Each number is 500 + 40 x the weight over the matrix's rms, rounded and kept within 0 to 999. Layers, rows and columns count from 0. Numbers have three digits each.

# layer 18 attention query, 256x256, rms 0.0356, rows 0-99, columns 192-255
523424482533448534455509508443487516539557525512496478440505533476466502537540453469490509492495471475492494553524490545527481508538539517538492493518530563488509480498512505537514480510508512
473445488509502545516519453484522517482505475554518479484514546480450496510397504464520498522488479525485484511491496545468477503551533508554524522505518504527517534525501537508501510532517498
539520539470533522482505520479519480508476478418466479506492569480459465520507492507513554457514456552459500476498490456476513493487481509495509488456536491492463528517494467464471479541488548
532487506500558520530512508483486478506495511484511470517465492542529466508562494495529487455512517462465482484458520494458481502477469477498493504482493502472471486490488512506536530466521507
555544521534502518520513535482530516497496503466514520499540472465496474499527475512512487467485520461477538471517477478475530490519511496446574500539481477504530523488507529458464450485521481
526447483497479532479497513459460501465491473520524500490534465512450540477479530508577495495501489499488511522478495483493526458499555460492467523478479503500533537500507523512487455546531530
487483527473486513454488433496472524480523477451519422501456497473486468489477471501491508465512560517526484520491488479488448504511537497539485476503434524531500554475472504447476516487503540
483478550452506539456457533547560520444500470448491508498520513466491483511473536459499521515547524519527466456524472503485537551477485450558503440467477493532510552456510528461551515530498461
457522460511495513501431475522507474407448470470532519518506549505485516517498528455496558492501511517504545461497467522466518507504465473519505504466498534503508533493484509547569504542477538
487499484495546483511509467546529458544477485444445483502499534457497526544513523498520546523546498498562505475483485535535470514471511517559491483528446471502506491454510525501525471546476477
498565479540481457446522469520551534526462538513449518447466423489516484534511532473530460477511545485512513466437475484472506493520506500481520545533530495462542465489561480500468522460509515
530519518505543486482549533496477536560553518517496471537514469500505510517507470458430466520478545532532430486493515447521512508536495512482504517503479464535512479504484460515512494506413545
525483487477488474503484520515547496531519478511508516486493502477495514467462491532554494512538470503452458508479502519483482481530482488452500492522527468464485440511500510519502492506525495
501501500453514496515516476478391502488514485494429466493547498527484517501516543482491422501496440579508538531537497464507559542438501532505510495443564523524485545473474493446504529526554514
489557489482512454462485505548493568529457460501487420524502519491463503480536538453498454476499517492513501517475531549522481569448476520574480450515531437460493499497537494524532511509484456
490498522547463543532438517496492453452463522476501556536515485529529550499521478511440547535497506469500555457533492460499480480531480518500499474496498546571513507511489501446537456505533573
518458462518440505523497459472414505507456460495489534484461474516528487537483575516518462475500467484473507534499507512460490504562514452511490491437530482506473466459528532502475524568483488
477504491526495477518469551460489504430508506465548550484546471505557517526467555462519523505487511520478512482480523523463512516434484502476506533568474491514464489495473540511500509514552511
508512540447474516513492460463463537429516496518538483431498500444446486512447531467507522509519487488531507545459539477508467468502453486489493516539468566451550493499466477438522496451477450
550550504472525509511494508568539468504527497451572457542490483545552499517448494485516427454485529512490475571461448474473517503505489509521538437502458516493469468507538408522564472526450455
568482463482510506546481553479497525472546505455499515447548480490455518535418468441519497436536529548561529470509518487472496437510505584450534521552539532495553490495466459481434490483497505
451535495584523527576456529520539424450482502478507514524531555480519527478487503435538464505478597510578470485565474481481515528533415563492529501452547519532510523557473481519452453461477532
515484458511468493491523481484513447529491490472470506482512562499520520521460525475501549558548504489458507460473463524554465490491543462506486532487452488524465503505505518461458470487493454
503437475535495510509518473456449510470476524429461469456453505492454447546513514490569502464485516571553543471481489492488552521513513541469489494576453528484494524523520512496522514482500521
488461555473501528502567503414442482496471531443464463481496525525571516456500473509545471464479466496416581528572467497544498496481478509506422517496451503480503447487494509486532528537527547
518545567483467470506442455529447507477557502572544522506447523510517496491532519495475501496517478459549424520487537496466423567520485437532533502478515489551486431468522451537495539519481547
484524482488517528516459425481526485461442491489505493545492461498543470517529527475510525552475519459580480501508516570454526532499499531535497505518494504504510503520525502546453514458478494
492578544447476507482481517504499524461539579498502465512520519515523492493547515519531472471470502447457504485546505453583498476512543530425565519433504496499460434504520486481532513546507474
497526492484475461499484496479507462470544488493532549482537501538421490513426478566479480512519496479503487564521502533418476481521441489531520427505565522469538470452442452479455494481473535
506487465488453541486523499477443457501463554484499530463469457461462518526466470505488504460470444548498464549408552528518524513511524486504466474467470494496528539499505516458494519468497533
465483479553569508521492532544523466429466499494434511471494478506558482451569446467529493467471532466490441488501506512488531496539544483480498527474526503511473495519557508485505553497529560
493536524482528495499462506485502546484486495492516469483436542447488492542502475514533527514530535461476500439481440402460475559535399519496474530506470550563491458516550416492471478533490555
472440476470491535433459522413455548525468481518467491519544552503472515500520467470455481539510424522498504396536509494492483562516478507475518490477523520510505488486503521506488507515511529
498496497476523477501483402556512534486484522499497440451505511487530441497560538526453515451488504526532496514555494547572442456496534457474546540562489445512516543497524490504475474483542439
478484534474451496463489500453532548537476553491510461453495539443463569519474539460484471532493490495446491487541453521483492434511474521491538575481494510419557443519455546481493508486510529
499525522550483463526531494528476517523505498543524506528499464503513522498525430537508438495530472511419537498477424446474508432457524522489515540496421482543471546515562460549468531534506513
526532477492520493449515451503491573484508509415501523536514492484504491480560489448467544495474483434531498472529497552511456490551503526475560479526532506426487424477466526424533515492459531
522474503497431495488560496485565423530492455455460501453584552459503521540439521446548487537455482588519442537481504523552445545480493448545537513523509509523543511456423470468473483499466501
508487507541506482502533485515498477529541442482498490416505500475550507518502536450562456482495495504503581559487510515448556486469493461443448528532425494486481501478475495461453500470600483
472476555455478558465563518449500463567514535548481484588419503489456575463529507438455512533468528437436488510482491535512422514559477406481466547443470442451525504405495512477508443573556548
493443457469495461478513472540509504453548609488440532519524500467530470489533560466480548563464472425563504538513424499484544516521474420489493508461518390525475490524521521483465538488521531
535504485497513450541475490509473474457479490498496475536490522549452494492548468541475544406563532520506581475509424513569456414528522520475520520574477507534556490596476486470571507563509482
447550474551505545549493503502524522474510458524465466488415502481400495520519425487498508456458478517504548533508474466455436449468547536454538477520537526484425496475500525468522526542489553
481559509509507521469447541522536489478533480548527499498485530440552474485524510534478482580480572503500472532516504486457483509523532487480488542430500497488480519458501550590547473501509523
488551473519446404491518496477538547531506539551518510495489476464529509548488506526510458456460501520525482523459529498514507418495463515466532516461546552493543466515467456486469461537576551
475479443585521521502493548545544459512478470506504462533523543472437475507502458417473535469454509505455425489467556530451533524476483468470546511502507510478507491513513496553523453407543533
532464478491505453461521511482542493506488490549454424539458471470426532520534491415489473471459467498498480487451483535494464528499459477423452513442470525465499473483470499515530515483536472
530524525465481554509431474542518482536542489531521546489488521479471495473472515478580437505474454599441498512569496560507553510547511522499541498506514532480513532504474473532466489464506526
494579477501527475484501490523490510553523525439497545524463497523545516460496529459474474524462447508544488477484487561504481542506516432575469481529458517497447506541518511498552452481482497
571501501459515492434498466490542525492468554473458499526434520471501447526537537489527524506466540506511520510525426506543495485513545451497500595434464551516501503500519506501507445475469500
479502549521447497588495507475528522474482448500568496510511530476479510520412425464458504512500484531481519446530539488398507506432484521484467518547492506497477482506493509504435471517464550
486522486486470462524460555540497493579453484458492470425427460462588476519472502493463518547502473430502511498489458424445497556520504552466533428501543481527462412492515570446572439457499520
543448458466524464477551489486390491494502540511513552517535467493470467522483479536436523429472471517550548513485549514520514502476479494530463510436494504478461519515443429450491477494512455
523492449502448479521503500511498502490487439522514511473516502542525435485542492489471544493493397509519489553534471505491519538516476512540491523479584508508528541494450482503524527468434465
577499455484531490543505531449507537487471534494449451467429526471512453495517486534516477529459524545604537524548571487460476505500506497526570511520505493540483484540472551478482452540502534
523514507455464461542523501475473488491521548543502466445453453550491540508535422498428515466470523470500531568460484489505462517584454486526471504509488442553483497452513563486486492527432471
470509514498512487451518510565547493517532517479493580538519432502466466498517544480505510484453496445523498427492522544482570479515488544508588550402547523544520541555515505467508507503471460
521487496475514529505537469537443486509536518516434456428505489534509467556493540468488555515500559430496430509506473518534506499516507400535517502473555537499514535568529449534450493493520519
429514470495517462519445515530450514535544523508438464532476555523472561603531417506468491534483511526468495493476506469501501469524458453458465478560493514576491547425539482532524552544546486
434461449500558485482482449477535496555516470519467474437486544472496506508495572477454502500489442597460483548561455490479495474477476517462478562470496482491485466494558518474539571513539503
476529447534534493492553502489539552553459434518540521519531490474457547412495411525528507475539510524497469520539488464472475466495474494496476461534465452470462498488527471521465538536521534
476580529486470417462520509520511535503480504547504424514464534454485537504486433523525487468497462507450549513552447490513488500468477570451507470460478550519542518480554423505488488548506547
526544521507492480482513472541501543520452518461497509510486457545433538483502472483551434448436464456550565532459554480518535473452487508503519526517473540415571442537492455458511436432410474
550424552475546565518454508459512486480527494540467503498509424554502532518545491476592497541495538513459503501478525434529501544512553493476499538519482450603516429504557603478474540489487443
522506480498546488502461537520465478499489546512498463475544485432473528497512511552499528499476535520507535532547467515497484498512535522501504527504522476494443480488506499453538506480474502
587515430557509444485455534484498483506530489483486499487535553485529477538515511527507505461519459525433512505504540476485515521472483527508490504505528509506513501480509495518455514466538467
478497465459483514484425488488496526530510498476491462544494463477445530495480525499491502491549498533537529511467492526499507539529484478494462463517456529481557503493487495511449537495541520
468444467539488530528497496476487482514483519570483455521455505537505514457502472521542477497474528515470533523492564518457521493527485495461489476485485485499508481529506503498472488512522494
548441447521491459544521501466453490526498494448521497531531470492515500487516538502494462532518482457470485539492539448480506547525538512514520476537516501518516482505511468487483523470522483
515553500507508448510522479458505503500459507478521541491526491518517493506520500484483510526482465493488459458548525487495510500462505520487484519490524442531517509527432505472461503485501490
492504504543463475458494539467505517495461491523473480515513482536555559528491478506473491504498517520495461488481510507534448536489500490534496516481541508513472473463488500480518496493524537
545490464487483544538512494526542466491517468501493459534517499476467523482450449510489432476476479494527548519459494504520461461469492520454508483522502484463551528523499497505495467483478498
509499488534438461492448493461513414504530524524477503493463460483521569550491477504474506457522564467514521502482523487467498480535498444495519486480513485451529465475526542505457534499512514
499481550400543476528514522498464470511527511503509512517434504484486528507506488536512453511503520549516564521489470448503521477473459551453504510489488535487519520538467520545525479494456496
526525538468505505512505490525424541526515514527511519542487518524518488440541513533497504535522466496466513519505527463515564529471504507540483516482507468566487491453500502459542442527529487
503433487459447515499492482481488482494469489530539462540459458468526490515511533462508558465490526452464479552574449493517513447526511456475482500512474478521503524504472518433511521436494465
540461444551486529523449514538540445461511530487519518486511511535442483460461442535540498479501464541475501520497522509502481479463544496458443478519445520522487523530532506495443535546520504
484554481518482551480548482619537523579491511457517505462556500448517462442510514518497519450524501515492476484503537494471507511518543516475503487510579500520511513444580472512525523462455476
515538498535537455534498513472501503479507460518498485469456457549508562509500463485481495534463494527533491472504451512471432454496501504488502523464524465539499463476460519499514482464548529
436512451541485487455540472546501474548469540541446473523456497536491505460572518491504493517516473461463426463519483524525483517578517420544526510438520506500421534475498557539575573482457504
543481477574503468522519517515482508482516498532460510467443490513479539508456581502555453503496487537503466513473512524481500542538520512563470473477487477491495494450491474589549524586515543
498507567480512489463518480492520432553515455540492517521469436457523524476532476595438489555509444473469507514493546518469467442535492411436521507484560482509458500510602530500502468509541507
554536473484507475520450508479486537488457481534521555575540539548493495513530509541487511462455502529514497453499497437530514486510464519485520512559550492479514497533466533514478496458543523
480469477487453527463528529447515499518507502513501509470527574461483469431487484562483545462435444453510454490524506523490537472440533531487467540521529469419507483476523517500466472517571471
529459474504519517512531475500437497491503510487481437488505476512512442509529507496518436492488489523530548534489494487495582443493480510499469529517491501464552522544516501473500476574563476
499495487473510477449532503541513524510537496500448498503480458444505510548529541484515503517545491467516474536526525423478468468593481426519548496466500507460462505549533531548572481511483547
567474470399480557484468512474444518484514499428499432501537547430487505499504499510530494457486493502525494499526505510519533470483488531458543494528528483524508462560471544485471533490534461
541547480541566456508465465433504458441542472542536505489570465486443494501429530520493529467453478518533528537473468498545462514495454543564481515634502470473522552441462531449451525434474442
496469484500397499462549584498475495480479447507510510486493460511509529463508468473547505480468458492549459505450529546434498520450545501487455494448552523569476449477500538488526588492422504
514434530493487463490430466438521521427544466493490506447556478478482570468492499551540506507514477499520535535466471509547457527508497549492536512521513560486566465450436520464487487485481432
502538477470461430456491537531526497490501492529450517484446501554521503463540459525469506539523517514447548500504510517593474513584531408457460510469495550549488415491569497542573540493511513
475479491454484512534545529447455480531497498507471546490538540490584512502520549439496455425479485432422464469475519485437531484455549414426524564467484450464415484522534487533492517521480518
502531494497507514466550536463411527555441499477448552533487513563517483478500472469458446506540491508493532444564535412558521485484591514493542508519532515503441458541475475445493476522507553
533503530433463569503487524434489484482531460449580507531496500506421540458473545484464513522542471518488510467547523512480495475519545513476593491535503535472500501470446508477522422551557467
481463506475498454536483516541554450506483560456524512548477488448553540542530491492553485487460508500516516493561460505451456450514459445460507490538481472474467474490509531504588461506428512
552496471505476517512470483511469527419571460532501421420436480505503436506493466534523540527464531490579520614493481500489495509524483556427479504559555550487466468413494502575471490581493462
497487438482478555532571529477472444513498518534489523562530481537460524581514572437498430525525570511479591476425486501566492454589513434486500564483489544490541519557511522494527561489492439
525450520483541524493486511490465505476487499486505522491500475534458495506518476451543457453570440526584459529455527452398525577470513578474468471541501473532486489571484490470531464529476498
500546512505500509440521569515517511476534557525494484487517521443463507495550490556482459502421539493521472447545490486456571472514446554556526558423536463518521469540472499568451489449503458
477463475513497500478514467469518484499592521570512485510508472508458467511618531501517519529463503545461489528533521494511497465516508489474492475514619450535509482443481515528516533444479515